Each number is 200 + 20 x the weight over the matrix's rms, rounded and kept within 0 to 999. Layers, rows and columns count from 0.

# up: layer 8 MLP up, 1024x256, rms 0.126, rows 291-343, columns 128-191
# down: layer 8 MLP down (transposed), 1024x256, rms 0.119, rows 291-342, columns 128-191
up291,217,192,200,202,182,223,205,214,238,197,206,176,172,192,210,187,208,194,226,235,184,181,270,204,220,217,190,190,222,220,186,190,211,209,221,201,200,181,211,192,200,177,197,207,206,190,210,219,180,197,205,195,208,178,169,220,195,178,204,176,158,176,228,195
down291,210,218,184,214,232,196,191,217,200,187,247,218,131,213,159,211,204,203,210,216,177,185,211,196,198,196,196,206,193,223,210,219,216,217,193,186,214,226,172,179,190,210,176,213,213,188,171,224,185,186,201,203,211,198,227,193,174,199,164,228,186,203,215,184
up292,196,184,183,213,216,203,204,183,174,196,204,195,173,197,218,171,208,179,177,218,199,173,231,200,195,190,206,174,186,193,242,153,201,250,172,206,178,248,193,187,209,215,199,216,187,183,154,188,191,167,186,217,233,199,194,193,206,202,177,229,187,204,221,208
down292,196,231,199,189,209,201,182,224,170,192,201,202,206,185,198,168,185,184,212,187,236,188,186,238,193,197,175,197,205,255,178,217,213,203,228,175,212,140,190,221,224,199,216,198,171,220,189,191,221,172,211,211,218,206,204,213,193,146,190,213,218,229,188,211
up293,180,220,205,188,218,184,184,189,210,227,202,204,196,171,215,215,210,175,163,204,232,204,222,217,202,181,202,183,187,210,217,205,163,171,203,169,212,224,204,215,203,224,194,196,210,165,194,214,214,193,216,183,220,220,214,182,173,247,185,212,213,219,199,159
down293,206,181,191,198,202,193,230,159,167,221,214,236,194,161,228,205,184,195,179,159,213,184,198,187,212,191,195,191,195,207,222,230,189,220,178,179,208,192,198,165,198,186,191,219,194,217,173,218,192,184,209,186,175,205,207,225,181,190,174,183,170,191,205,196
up294,172,205,200,204,213,235,169,216,207,224,209,166,213,187,212,166,181,196,193,206,178,178,241,196,161,197,197,173,205,201,208,203,181,167,178,200,202,207,199,211,178,178,199,176,193,216,212,182,154,222,209,175,213,161,161,207,167,204,227,206,211,214,204,200
down294,208,210,198,151,172,196,203,154,169,200,205,172,196,192,193,193,183,162,208,196,219,204,202,199,237,208,189,199,176,188,211,215,196,153,197,181,200,204,240,158,189,197,200,212,192,186,221,207,198,192,237,219,219,213,174,147,200,214,214,191,168,218,179,184
up295,207,207,169,184,183,232,212,214,186,211,193,172,199,186,219,218,176,190,190,195,182,195,188,218,187,227,159,194,229,214,170,218,193,189,195,189,191,203,186,195,203,205,219,210,217,196,205,225,222,192,203,185,188,172,174,163,197,207,218,184,189,204,139,220
down295,224,212,188,197,208,187,184,207,169,172,196,200,222,194,171,205,186,185,208,178,193,228,173,228,193,179,205,188,186,212,201,204,173,180,169,191,161,175,211,204,195,206,187,224,193,240,175,190,189,211,203,226,180,194,216,151,199,194,191,236,219,173,190,187
up296,142,221,193,180,177,191,209,246,221,162,215,167,224,224,245,210,156,237,197,224,171,151,210,196,184,222,184,208,211,214,240,221,202,176,198,167,217,162,225,187,213,196,232,174,212,149,200,187,210,207,189,184,211,206,187,215,195,189,201,209,235,238,226,191
down296,170,168,208,213,184,204,209,221,189,190,183,211,189,179,204,192,207,156,221,203,230,226,230,212,196,217,171,174,209,201,185,203,193,178,249,251,185,195,213,205,153,186,238,183,198,213,189,183,250,216,207,209,243,192,209,235,208,230,179,199,192,215,214,201
up297,187,216,194,172,174,212,214,231,214,191,194,199,233,205,154,222,172,202,224,190,230,205,195,184,195,210,183,140,212,181,205,245,218,207,221,179,197,213,208,207,177,226,194,218,193,212,208,205,192,162,215,195,200,179,223,174,204,200,252,202,206,202,182,193
down297,171,206,212,228,199,195,210,198,216,196,221,161,211,197,197,197,203,187,201,222,190,172,234,177,209,229,146,203,185,185,173,187,215,250,169,210,220,170,185,178,200,174,243,219,191,212,226,179,222,199,188,219,194,189,215,180,146,215,228,186,210,176,210,217
up298,191,229,182,220,210,169,218,207,204,216,186,202,210,191,151,210,171,207,176,181,193,211,187,208,166,200,216,193,179,246,209,169,195,204,201,198,205,209,237,201,204,188,189,220,199,217,188,209,181,188,184,168,227,209,199,216,215,196,193,196,200,227,189,197
down298,176,227,185,180,217,189,188,208,203,230,205,186,219,187,206,214,208,214,192,234,195,219,236,195,165,224,222,217,186,194,182,220,175,194,176,199,200,183,192,197,230,212,195,185,208,212,216,195,188,211,137,222,200,183,172,221,186,204,185,197,219,202,192,222
up299,237,222,208,211,219,191,187,228,222,154,203,188,216,187,148,213,207,202,186,187,229,229,232,236,208,207,180,208,191,223,257,197,194,245,155,213,180,181,200,229,180,225,205,227,196,157,214,188,210,201,211,182,191,213,199,203,205,192,207,224,214,187,207,178
down299,177,185,203,190,236,192,236,195,185,212,198,197,183,233,224,233,191,197,197,174,151,149,219,180,185,184,198,224,201,265,226,223,205,198,206,191,204,199,216,212,207,183,208,209,195,204,208,170,154,196,210,142,189,213,205,194,194,227,240,195,216,164,216,211
up300,198,192,211,214,201,171,230,204,209,191,200,193,200,197,211,187,169,155,204,207,188,202,198,232,203,223,234,189,223,199,207,186,182,161,174,207,168,211,170,222,209,204,212,180,167,198,198,174,196,159,193,209,212,181,190,192,208,204,230,157,209,175,214,162
down300,223,168,197,198,195,200,224,223,179,195,203,209,228,210,200,222,215,193,231,211,183,207,212,213,195,235,205,225,194,158,193,225,190,166,195,182,185,203,204,184,195,235,202,198,189,160,200,187,211,192,217,196,191,220,162,218,229,164,199,196,169,180,243,135
up301,183,195,150,181,191,182,172,208,244,237,167,162,197,197,227,162,231,202,197,181,206,221,226,163,192,178,214,171,189,190,189,208,194,209,194,200,271,197,216,156,187,219,207,202,225,229,198,182,222,207,192,217,208,199,182,156,204,188,205,183,191,158,193,196
down301,195,201,195,177,179,233,204,204,205,229,193,215,188,210,186,253,202,181,243,199,204,238,203,204,221,142,190,226,211,220,208,175,144,212,210,184,157,174,203,213,190,231,148,215,213,183,221,189,227,189,200,204,190,187,187,198,206,197,204,183,221,194,184,197
up302,228,204,213,202,178,194,160,189,228,186,204,195,203,201,197,150,157,202,198,172,208,194,229,206,186,163,183,159,198,207,191,211,178,209,157,197,185,180,232,196,190,192,218,185,189,212,185,203,192,213,198,206,209,202,181,201,194,201,201,223,188,219,249,211
down302,188,191,197,238,202,202,194,210,171,178,210,205,243,203,176,234,194,201,230,176,190,164,201,230,228,198,219,198,181,192,183,192,172,219,199,203,195,232,222,179,206,204,165,203,180,227,202,193,173,193,190,205,201,198,179,212,187,205,153,200,195,191,231,216
up303,167,224,169,214,213,170,233,223,224,201,188,172,225,205,221,201,171,169,222,155,214,200,176,178,214,212,200,204,179,175,166,207,179,167,198,195,214,201,151,183,204,194,223,209,222,189,192,190,208,221,205,225,187,197,172,194,214,200,168,214,184,206,217,223
down303,173,211,200,214,164,218,198,204,185,212,217,162,174,135,225,195,189,190,196,231,207,183,141,223,181,226,199,214,193,181,208,184,202,175,169,183,214,194,208,231,216,195,157,189,214,229,224,229,196,159,233,201,170,204,215,217,188,211,194,193,187,224,226,214
up304,189,179,195,222,201,183,237,236,174,183,211,176,205,201,198,195,240,148,193,216,176,195,195,238,204,222,212,197,206,186,166,218,182,191,191,197,237,189,201,225,208,151,243,198,204,181,221,179,183,223,200,175,197,237,169,224,204,223,189,188,180,207,208,210
down304,191,169,219,232,209,207,175,223,184,196,180,215,220,236,202,224,222,206,179,193,205,217,150,217,220,181,205,197,209,198,194,208,192,217,192,161,200,204,222,212,187,193,188,232,217,233,222,172,161,196,188,215,208,192,153,205,217,241,209,157,195,256,199,195
up305,161,201,202,201,225,209,238,196,212,181,199,186,193,184,206,180,224,204,206,168,230,202,200,182,203,168,200,209,213,242,211,169,186,181,196,201,195,239,215,197,195,176,166,230,218,194,244,202,167,171,192,175,204,225,229,221,235,216,224,219,197,190,202,205
down305,204,201,186,208,206,162,200,215,201,230,223,206,205,200,200,221,197,206,185,202,194,185,196,182,190,216,204,175,179,192,231,240,194,165,167,206,184,215,174,202,192,221,226,212,194,246,235,206,233,191,167,214,221,129,174,196,203,181,184,240,200,210,200,198
up306,198,215,214,208,202,176,200,223,195,212,224,153,235,256,194,172,190,192,200,195,224,201,199,198,144,202,201,173,203,208,208,197,204,154,190,174,182,234,206,146,207,195,198,185,221,221,180,219,193,231,222,217,184,163,174,187,234,203,198,208,203,169,156,169
down306,200,186,202,174,209,209,202,172,191,202,204,208,193,226,195,190,202,195,157,238,233,171,192,213,189,176,189,213,191,200,207,217,195,182,196,230,171,186,196,185,219,192,214,207,211,178,192,206,175,227,204,203,196,155,183,178,206,210,196,198,204,198,194,239
up307,164,177,209,198,179,189,173,221,162,178,195,196,178,201,187,232,198,199,202,213,185,186,167,227,187,187,211,187,180,208,227,233,177,185,232,198,187,213,166,224,183,197,178,171,216,195,236,188,217,170,188,189,194,192,204,224,214,239,224,177,193,202,207,224
down307,224,190,199,210,194,162,213,233,202,174,216,221,216,194,210,210,197,224,205,200,208,231,198,183,205,177,177,231,221,189,189,164,242,220,219,245,208,196,172,169,240,191,208,187,211,203,220,232,210,206,177,217,220,205,241,184,191,234,201,209,202,213,250,207
up308,234,228,213,183,187,224,220,192,218,219,214,217,227,197,223,205,211,187,221,216,175,232,220,188,186,185,187,233,197,199,196,207,190,182,214,204,220,204,195,180,187,214,194,199,191,179,222,235,180,205,193,213,194,226,207,166,201,201,201,211,223,225,175,190
down308,182,218,191,209,193,211,195,215,179,197,205,210,197,148,196,181,180,188,207,166,200,214,195,211,234,196,213,210,229,183,197,202,215,181,206,217,208,199,207,217,187,192,221,205,208,213,172,191,240,211,208,207,208,181,195,186,152,214,198,189,199,201,180,167
up309,206,181,198,195,209,224,172,177,187,236,207,222,208,187,190,197,214,185,204,198,210,213,205,191,215,172,195,178,178,203,182,209,192,225,211,217,198,161,170,213,186,172,180,156,211,211,218,195,209,193,240,199,197,159,182,174,196,208,212,210,208,181,174,180
down309,187,202,198,204,229,197,198,165,188,217,158,156,174,205,186,204,202,191,175,197,200,221,185,204,195,178,205,201,173,215,214,206,216,241,217,239,179,206,206,210,233,205,202,197,200,208,194,200,209,234,184,204,207,197,193,210,196,209,165,172,189,186,181,208
up310,224,165,177,181,183,219,234,217,211,219,154,213,239,190,236,190,208,188,202,230,211,231,193,174,236,192,183,220,192,170,196,184,180,167,193,194,206,179,187,218,207,170,195,184,198,218,184,165,212,197,168,229,192,225,180,185,220,206,178,180,191,228,222,186
down310,226,164,193,215,207,214,175,220,191,217,203,190,192,204,201,174,172,188,234,209,193,235,200,192,205,217,205,160,174,186,191,195,219,199,158,183,190,245,196,209,200,180,197,225,216,228,190,171,208,184,199,238,189,217,197,189,189,181,156,180,199,227,250,208
up311,186,199,205,216,227,205,212,189,221,198,212,195,198,188,184,204,174,215,183,236,202,199,184,181,206,195,230,220,198,172,192,210,210,193,215,177,209,198,248,203,220,214,182,220,151,187,201,191,193,181,186,224,168,181,189,223,193,195,200,184,230,193,183,194
down311,185,198,203,207,195,198,193,222,207,171,198,214,196,211,192,224,197,236,205,173,208,194,204,201,183,190,206,186,206,190,213,207,194,208,217,217,207,234,230,182,237,186,171,210,182,218,199,166,215,198,196,185,187,194,189,207,159,207,193,213,186,203,194,196
up312,239,175,200,186,217,202,196,182,190,220,189,185,210,198,227,235,213,191,241,194,172,206,241,206,235,178,214,203,202,209,230,234,184,189,208,225,233,212,196,205,202,192,211,189,202,238,208,175,220,215,198,196,205,171,199,156,222,212,236,192,213,233,222,164
down312,230,198,203,202,201,194,207,213,186,215,179,251,226,207,189,208,213,178,194,198,202,164,152,200,196,195,212,214,201,263,233,215,207,224,192,193,216,212,204,235,190,194,214,182,219,211,217,201,197,199,231,199,192,177,173,182,169,212,207,207,217,226,200,210
up313,180,190,215,206,168,193,176,189,212,183,177,193,174,210,242,195,190,210,201,180,210,215,181,243,200,202,199,182,180,203,201,170,174,239,197,209,186,214,200,173,187,220,207,186,224,193,189,214,225,183,229,225,157,193,204,206,187,192,225,192,202,221,160,234
down313,234,226,191,160,171,160,170,176,238,209,168,183,195,204,177,218,213,240,199,219,195,203,221,207,214,204,174,188,168,196,197,197,170,201,207,191,210,183,210,190,215,189,206,201,161,222,193,195,223,219,167,224,140,210,224,215,222,199,185,207,208,190,203,217
up314,194,203,207,189,196,181,207,219,206,208,182,183,195,194,196,173,217,186,184,152,214,197,233,187,231,210,210,224,158,192,159,190,207,178,224,193,191,220,210,215,181,203,231,196,231,202,196,215,220,185,181,187,172,187,223,173,209,188,210,135,194,201,192,191
down314,189,219,210,184,205,184,183,191,203,210,229,194,182,185,197,190,220,199,183,174,192,200,221,197,176,188,196,205,188,179,238,204,171,189,212,205,213,197,226,217,174,216,200,202,168,198,190,209,213,224,212,195,242,203,207,191,200,188,194,229,196,216,181,205
up315,232,231,187,235,159,183,180,204,223,201,212,186,213,245,187,162,187,181,213,221,197,190,240,206,221,190,205,143,159,218,170,227,200,190,223,253,230,233,198,210,191,146,210,205,149,179,198,202,259,204,192,186,159,203,212,198,189,212,176,141,202,238,181,199
down315,187,210,242,216,192,232,207,226,167,202,203,186,207,171,182,217,177,234,218,170,187,206,206,191,195,238,244,172,171,238,217,173,178,211,207,161,226,144,217,217,200,179,194,226,159,203,168,201,202,199,207,202,225,215,203,197,190,217,196,200,204,214,178,201
up316,184,176,228,180,191,200,190,205,210,204,179,212,213,191,197,203,199,225,199,171,199,167,205,198,191,168,198,203,179,171,193,223,181,149,180,179,192,186,180,209,187,216,226,175,212,177,187,208,210,214,218,200,201,222,196,186,207,183,221,233,199,224,258,255
down316,211,200,212,213,225,220,217,196,225,178,198,209,222,223,209,225,196,178,182,182,187,181,191,205,201,177,171,180,215,182,211,231,170,235,186,159,173,219,156,165,204,217,224,202,217,171,199,181,216,241,202,196,200,155,184,224,237,185,201,194,220,172,202,220
up317,193,166,230,165,212,196,236,174,202,217,222,210,205,142,203,181,221,197,209,181,208,192,201,203,213,194,170,204,219,191,216,182,206,205,206,166,230,196,197,182,206,210,166,141,191,188,210,191,151,168,160,194,197,205,213,188,164,202,194,192,215,214,185,191
down317,181,216,209,194,203,184,244,225,198,225,178,179,217,195,213,178,238,199,215,183,181,197,227,221,209,197,188,210,190,208,200,192,199,222,183,201,189,206,193,228,231,223,242,248,193,183,227,189,175,165,208,177,205,219,215,183,197,194,197,205,179,184,172,198
up318,177,180,230,211,238,202,203,225,196,194,161,200,206,208,210,195,201,183,225,186,223,216,204,191,190,192,186,162,188,181,173,236,170,191,201,187,183,203,208,217,186,203,199,211,207,191,190,219,233,200,187,218,178,207,179,239,211,214,227,203,173,188,210,191
down318,175,156,188,186,233,182,185,201,186,207,211,215,209,203,183,170,224,204,210,180,192,209,181,189,257,219,205,205,179,216,204,176,180,213,215,191,213,220,200,200,187,199,219,191,196,253,203,179,202,211,211,181,175,222,209,207,211,222,202,167,200,229,202,255
up319,182,196,188,207,215,238,217,219,213,199,226,218,214,199,184,197,205,181,161,221,244,193,220,158,187,219,232,198,210,210,168,201,250,197,235,212,190,203,204,257,183,208,194,200,211,212,177,177,211,187,182,223,208,223,234,183,197,179,210,198,156,201,234,244
down319,205,192,170,213,211,209,227,222,216,175,196,195,182,191,164,231,180,210,191,194,180,187,204,193,199,201,221,168,189,219,224,200,204,212,198,238,213,226,200,212,157,208,217,217,191,204,210,195,193,196,188,224,197,161,236,194,165,167,177,196,231,177,166,218
up320,218,211,192,194,192,188,204,225,228,173,201,186,205,188,189,174,216,211,191,229,248,177,161,170,233,198,215,230,203,201,168,186,184,236,195,184,208,195,192,171,172,175,218,185,224,200,191,242,204,227,189,211,199,218,198,213,245,229,184,197,175,218,195,191
down320,181,188,196,191,184,173,202,199,215,192,224,233,218,205,182,193,176,180,186,182,198,171,189,192,194,157,238,216,185,201,217,190,197,194,183,172,195,225,205,218,218,165,190,241,205,179,198,233,199,187,212,182,191,191,202,189,201,239,183,205,173,207,212,200
up321,202,172,216,183,217,202,224,201,226,192,210,182,201,217,175,249,197,178,201,209,182,190,201,196,188,182,200,205,175,200,185,214,173,189,189,164,207,207,203,211,201,218,209,223,173,202,230,233,193,203,224,203,194,191,200,202,217,181,155,149,228,192,211,191
down321,199,190,191,212,221,177,215,216,212,156,171,171,201,154,229,213,181,197,195,225,221,175,187,184,199,214,203,187,206,196,192,226,214,180,205,203,196,216,237,202,205,193,234,222,203,211,201,199,196,193,185,232,212,188,210,161,217,235,228,189,195,190,193,188
up322,199,195,232,194,163,218,184,199,178,230,187,189,201,199,179,194,209,162,190,185,185,183,148,221,233,209,179,196,204,192,225,216,184,191,179,220,195,191,235,195,216,197,194,204,194,232,200,184,199,189,187,201,224,199,200,235,246,186,189,200,197,185,217,217
down322,196,230,218,218,214,195,212,183,185,213,216,208,200,175,219,187,194,183,206,196,208,203,227,211,182,198,205,199,223,170,193,196,218,219,193,201,210,221,213,187,198,217,223,209,201,164,179,242,229,206,174,185,194,215,201,170,200,191,189,218,196,216,233,195
up323,205,181,198,187,203,191,185,204,189,203,180,200,222,185,210,174,181,173,201,216,205,199,219,178,180,193,176,164,209,216,189,216,179,179,232,186,204,224,195,227,199,178,211,179,256,191,194,181,199,156,180,201,241,166,188,209,199,199,222,255,200,178,221,285
down323,161,214,188,213,206,194,205,214,209,179,195,226,196,194,205,229,178,208,196,226,200,222,189,190,235,181,236,185,197,238,206,210,187,165,203,208,209,208,212,176,219,173,194,199,220,197,247,198,192,178,219,193,166,196,188,208,177,248,236,242,191,203,207,243
up324,201,235,188,209,210,156,159,215,217,199,186,181,164,207,168,175,233,210,214,203,218,198,238,207,207,182,222,218,211,200,183,195,216,199,189,177,203,200,206,189,186,232,172,210,186,195,222,201,224,204,199,178,230,264,221,212,206,228,188,226,170,193,176,211
down324,217,179,208,212,199,217,183,201,204,234,234,196,183,213,201,207,208,153,199,220,194,193,214,194,204,198,201,205,203,197,206,190,188,161,226,198,225,240,176,180,224,205,173,226,234,188,203,205,195,159,168,193,227,194,205,196,226,210,183,211,187,169,209,203
up325,157,202,178,195,213,221,233,171,207,195,201,151,205,201,213,250,183,193,214,200,195,187,153,189,199,221,208,220,217,192,192,202,241,181,216,229,219,246,209,194,196,227,232,232,248,186,175,238,246,185,159,195,192,174,191,178,217,172,199,208,181,179,182,170
down325,170,178,212,187,213,207,200,189,246,204,243,170,179,239,178,194,235,205,176,197,193,222,179,168,181,229,210,215,204,209,191,202,168,217,195,208,206,214,187,194,211,227,242,218,240,213,180,225,201,173,156,179,217,199,235,194,217,175,216,183,213,195,210,208
up326,198,166,177,199,200,153,179,198,228,216,222,193,236,214,215,199,211,212,207,194,197,229,183,201,224,197,165,202,206,196,178,196,221,209,206,206,198,172,207,231,213,200,196,202,204,187,191,239,212,205,199,175,175,201,214,214,231,207,218,205,194,184,182,208
down326,196,236,176,180,181,175,206,198,168,229,168,191,195,188,180,214,195,201,187,211,195,209,183,224,179,186,223,192,210,195,212,197,170,247,220,190,206,219,218,193,215,224,204,214,207,202,183,167,195,210,183,213,189,190,170,162,201,160,205,230,206,222,188,187
up327,205,171,223,212,203,212,185,184,172,205,203,199,217,218,242,176,190,205,228,186,200,189,191,178,214,190,190,174,168,204,184,217,209,161,209,210,212,207,191,179,200,180,202,227,210,196,199,203,214,210,187,198,197,189,194,207,180,196,186,190,204,229,229,213
down327,181,183,217,225,214,198,212,202,233,237,213,182,194,161,198,223,202,193,183,219,176,203,216,210,190,194,249,207,203,183,228,174,184,205,193,193,177,190,202,223,180,207,217,228,206,191,204,210,178,187,184,210,189,165,211,195,214,189,187,169,203,190,201,174
up328,205,205,237,184,188,190,182,218,203,172,217,209,235,228,195,208,220,165,207,229,202,218,165,195,207,177,210,212,182,230,200,213,206,207,198,170,215,219,203,170,172,199,225,197,225,171,207,164,175,209,167,192,197,205,161,211,203,219,208,192,193,176,199,212
down328,205,216,198,198,210,211,202,185,205,228,187,195,176,225,225,173,203,170,186,153,209,200,190,225,188,201,174,200,235,177,221,186,198,211,218,167,192,208,186,218,223,206,175,163,189,186,176,188,182,217,193,228,214,189,168,187,173,189,213,214,207,180,192,205
up329,199,190,199,171,199,193,202,164,188,217,227,202,215,177,191,205,174,203,167,176,196,184,200,223,221,188,207,156,188,194,205,214,186,213,211,218,203,205,218,194,216,230,197,196,205,197,200,211,204,188,230,188,229,229,205,194,190,207,247,208,182,217,221,243
down329,216,174,211,221,205,232,201,200,224,201,176,164,212,199,204,195,198,213,174,230,196,191,206,214,213,192,189,225,149,163,223,224,203,221,197,215,209,175,179,215,170,205,202,216,205,184,209,204,211,185,195,184,177,195,150,192,231,194,230,203,207,230,210,180
up330,190,163,209,193,184,206,156,235,195,195,199,176,178,217,182,211,204,190,180,165,222,185,245,208,211,224,159,229,192,182,206,214,210,169,227,181,185,230,208,172,201,196,198,204,230,209,187,177,231,210,195,160,224,201,205,175,197,173,190,213,222,157,194,215
down330,226,231,180,209,216,192,180,231,180,213,255,196,185,165,165,219,244,212,190,198,210,172,192,193,215,225,204,167,195,174,208,206,204,178,203,211,219,205,197,238,208,185,245,182,198,207,194,202,201,187,198,227,176,192,190,199,169,203,196,232,173,228,225,179
up331,196,177,189,206,200,196,201,219,207,210,229,161,191,159,223,172,184,193,174,210,219,182,177,215,190,187,224,181,174,229,220,208,194,207,197,161,211,198,264,186,225,231,196,180,198,180,189,188,215,233,230,180,192,183,207,229,218,214,187,211,197,180,231,213
down331,212,181,208,246,212,162,233,180,178,187,207,202,176,185,196,202,200,205,231,183,210,208,159,186,182,203,233,218,218,155,185,218,219,176,164,187,207,187,183,187,228,202,208,233,239,150,181,213,206,184,197,192,217,181,221,169,215,169,208,200,185,198,212,181
up332,213,169,173,208,197,160,226,181,209,235,180,163,223,188,203,228,190,178,209,204,168,180,206,170,191,177,141,194,193,225,196,219,179,197,208,147,210,226,209,185,203,188,201,167,240,208,197,221,201,176,183,190,176,203,179,212,194,192,174,200,209,218,194,208
down332,198,185,182,204,209,203,188,244,208,202,200,211,200,201,222,186,179,188,240,187,186,219,195,198,189,195,184,201,172,215,199,196,219,201,186,224,233,197,190,221,209,212,167,190,192,208,220,222,173,177,206,186,224,241,202,191,166,229,209,181,232,221,201,193
up333,167,206,206,171,181,196,187,204,202,180,209,219,207,195,206,181,195,201,198,214,208,196,257,209,207,184,181,210,216,180,194,189,179,242,159,203,209,207,162,209,197,186,199,175,197,205,211,183,214,208,195,212,185,182,220,189,196,201,164,219,191,210,174,192
down333,190,173,172,186,216,231,196,252,186,215,196,211,184,203,183,200,204,193,202,190,190,209,229,188,164,194,200,232,188,197,165,195,188,209,206,220,170,209,224,241,182,218,249,195,219,190,205,177,222,236,226,208,204,190,208,184,198,237,198,229,150,227,203,202
up334,207,218,162,177,225,189,195,217,206,170,181,199,191,170,214,186,179,162,192,210,217,242,214,206,182,202,174,217,196,209,195,226,205,181,215,193,171,162,213,173,194,177,201,208,244,162,199,212,194,204,190,214,178,165,220,178,205,216,206,216,216,190,178,221
down334,186,198,177,204,209,189,225,209,199,242,244,187,212,252,168,206,167,193,192,181,191,189,209,173,222,214,202,224,227,222,188,206,187,219,204,217,203,187,178,165,196,211,218,221,189,183,211,202,178,181,215,193,182,186,201,206,195,216,204,220,219,174,213,160
up335,197,193,185,209,205,180,196,187,198,213,210,221,201,207,200,163,190,209,186,149,215,199,187,220,253,208,183,166,216,182,239,187,188,212,209,202,227,177,216,223,228,215,199,205,221,163,206,178,247,231,197,204,195,216,210,182,231,219,187,206,192,207,226,159
down335,198,184,175,194,206,202,242,251,200,159,223,199,198,179,207,199,190,222,217,221,172,203,206,202,206,184,228,229,217,194,204,174,203,199,181,189,230,228,216,210,230,235,223,160,205,203,213,186,183,171,180,192,186,222,194,194,176,194,192,240,195,183,207,220
up336,230,193,221,206,199,185,183,193,225,181,212,205,207,167,203,175,189,191,199,210,204,184,163,228,226,218,210,215,195,216,224,228,178,195,209,238,223,230,165,178,182,201,187,197,208,174,201,207,203,190,170,209,218,205,210,227,226,212,179,204,199,215,198,216
down336,195,195,199,215,217,227,214,162,206,155,207,226,210,216,208,208,203,165,166,218,208,171,196,189,224,222,197,227,226,165,228,233,230,159,194,206,208,148,206,186,185,190,181,185,216,222,220,177,207,206,193,216,209,194,191,249,207,186,204,199,197,209,209,184
up337,219,170,194,219,187,191,224,210,200,174,203,206,171,207,194,197,227,204,197,206,197,179,178,177,195,203,186,195,182,218,213,212,161,212,235,176,190,185,201,183,222,185,214,191,187,183,193,206,215,212,210,194,198,235,206,168,218,208,228,191,162,175,210,195
down337,239,251,199,217,188,184,175,254,205,205,216,212,184,196,169,193,223,213,202,178,188,210,171,233,223,203,189,183,168,176,191,190,179,210,179,181,219,178,194,157,218,221,202,193,200,173,165,202,173,191,197,213,219,234,196,191,232,182,213,216,196,204,231,195
up338,219,179,191,200,190,240,219,222,177,171,225,206,210,168,176,200,253,200,215,234,215,173,167,202,224,215,168,188,146,186,187,187,204,174,219,212,224,189,213,188,186,231,228,197,205,216,187,191,187,175,226,167,246,203,237,179,203,203,198,167,154,181,205,185
down338,215,156,205,221,160,202,213,218,197,187,194,199,169,211,223,181,223,188,207,206,204,184,162,219,200,221,231,195,204,213,205,194,224,198,232,198,193,152,230,202,182,220,217,181,203,193,189,197,204,187,218,181,217,173,180,229,197,220,187,217,164,234,207,213
up339,175,183,231,203,177,189,166,152,199,194,196,204,232,197,215,176,209,197,192,188,147,217,217,186,214,179,192,180,197,188,199,205,185,200,180,206,177,212,199,190,200,190,182,212,221,217,208,201,266,190,179,190,213,192,194,215,229,246,217,203,244,169,203,198
down339,209,216,177,213,188,186,188,160,222,182,217,202,210,183,202,216,183,176,270,222,227,189,232,183,230,208,172,207,201,179,208,165,230,198,181,200,189,179,187,184,230,191,208,189,199,180,239,196,200,205,235,211,209,182,176,217,211,191,199,216,168,197,202,203
up340,224,163,189,218,215,213,189,200,197,203,193,217,219,206,173,199,215,173,199,208,179,180,198,178,212,197,220,204,210,201,172,170,184,187,178,172,208,176,159,188,199,183,222,222,204,205,182,192,219,187,197,214,204,175,200,190,213,194,196,210,209,195,183,200
down340,226,196,204,204,195,190,206,178,187,195,205,189,187,203,201,211,231,195,216,208,216,217,214,195,218,179,222,215,220,195,181,190,193,191,183,192,208,208,189,196,196,194,190,203,185,196,211,223,184,194,188,196,211,205,207,230,203,202,214,211,183,180,208,186
up341,219,148,207,196,204,213,204,199,201,213,223,222,215,173,209,185,221,197,195,199,173,195,161,195,181,212,200,196,225,203,202,225,204,198,200,174,216,251,194,182,179,205,214,215,197,185,169,195,214,197,168,175,157,202,248,224,210,205,217,197,223,211,212,198
down341,174,182,208,198,197,231,184,222,222,215,181,223,181,219,184,201,215,195,206,206,239,218,145,208,198,239,189,195,186,180,202,227,209,227,208,223,182,177,184,205,162,246,167,218,173,179,196,189,184,170,201,240,188,201,206,211,216,190,196,187,186,204,204,176
up342,195,171,207,178,220,226,217,237,214,210,224,189,169,210,223,211,168,188,242,227,190,238,173,201,206,181,212,165,211,211,219,212,192,173,212,233,204,191,218,182,232,190,182,220,186,165,216,194,194,223,151,181,203,164,217,188,209,176,202,167,205,200,201,228
down342,197,219,163,186,192,203,154,217,188,233,185,239,222,203,209,197,153,212,207,182,182,230,208,211,214,180,195,191,235,144,203,214,193,197,195,174,218,187,191,169,237,229,188,234,200,225,204,194,216,217,182,222,228,195,209,210,227,209,214,216,228,201,191,198
up343,188,218,202,234,181,228,210,218,199,180,205,176,218,206,177,212,216,229,171,219,192,228,219,230,204,182,218,222,196,246,179,223,214,199,200,199,193,191,201,192,186,187,216,167,203,178,207,218,183,202,213,195,196,245,212,198,182,213,208,212,212,200,193,195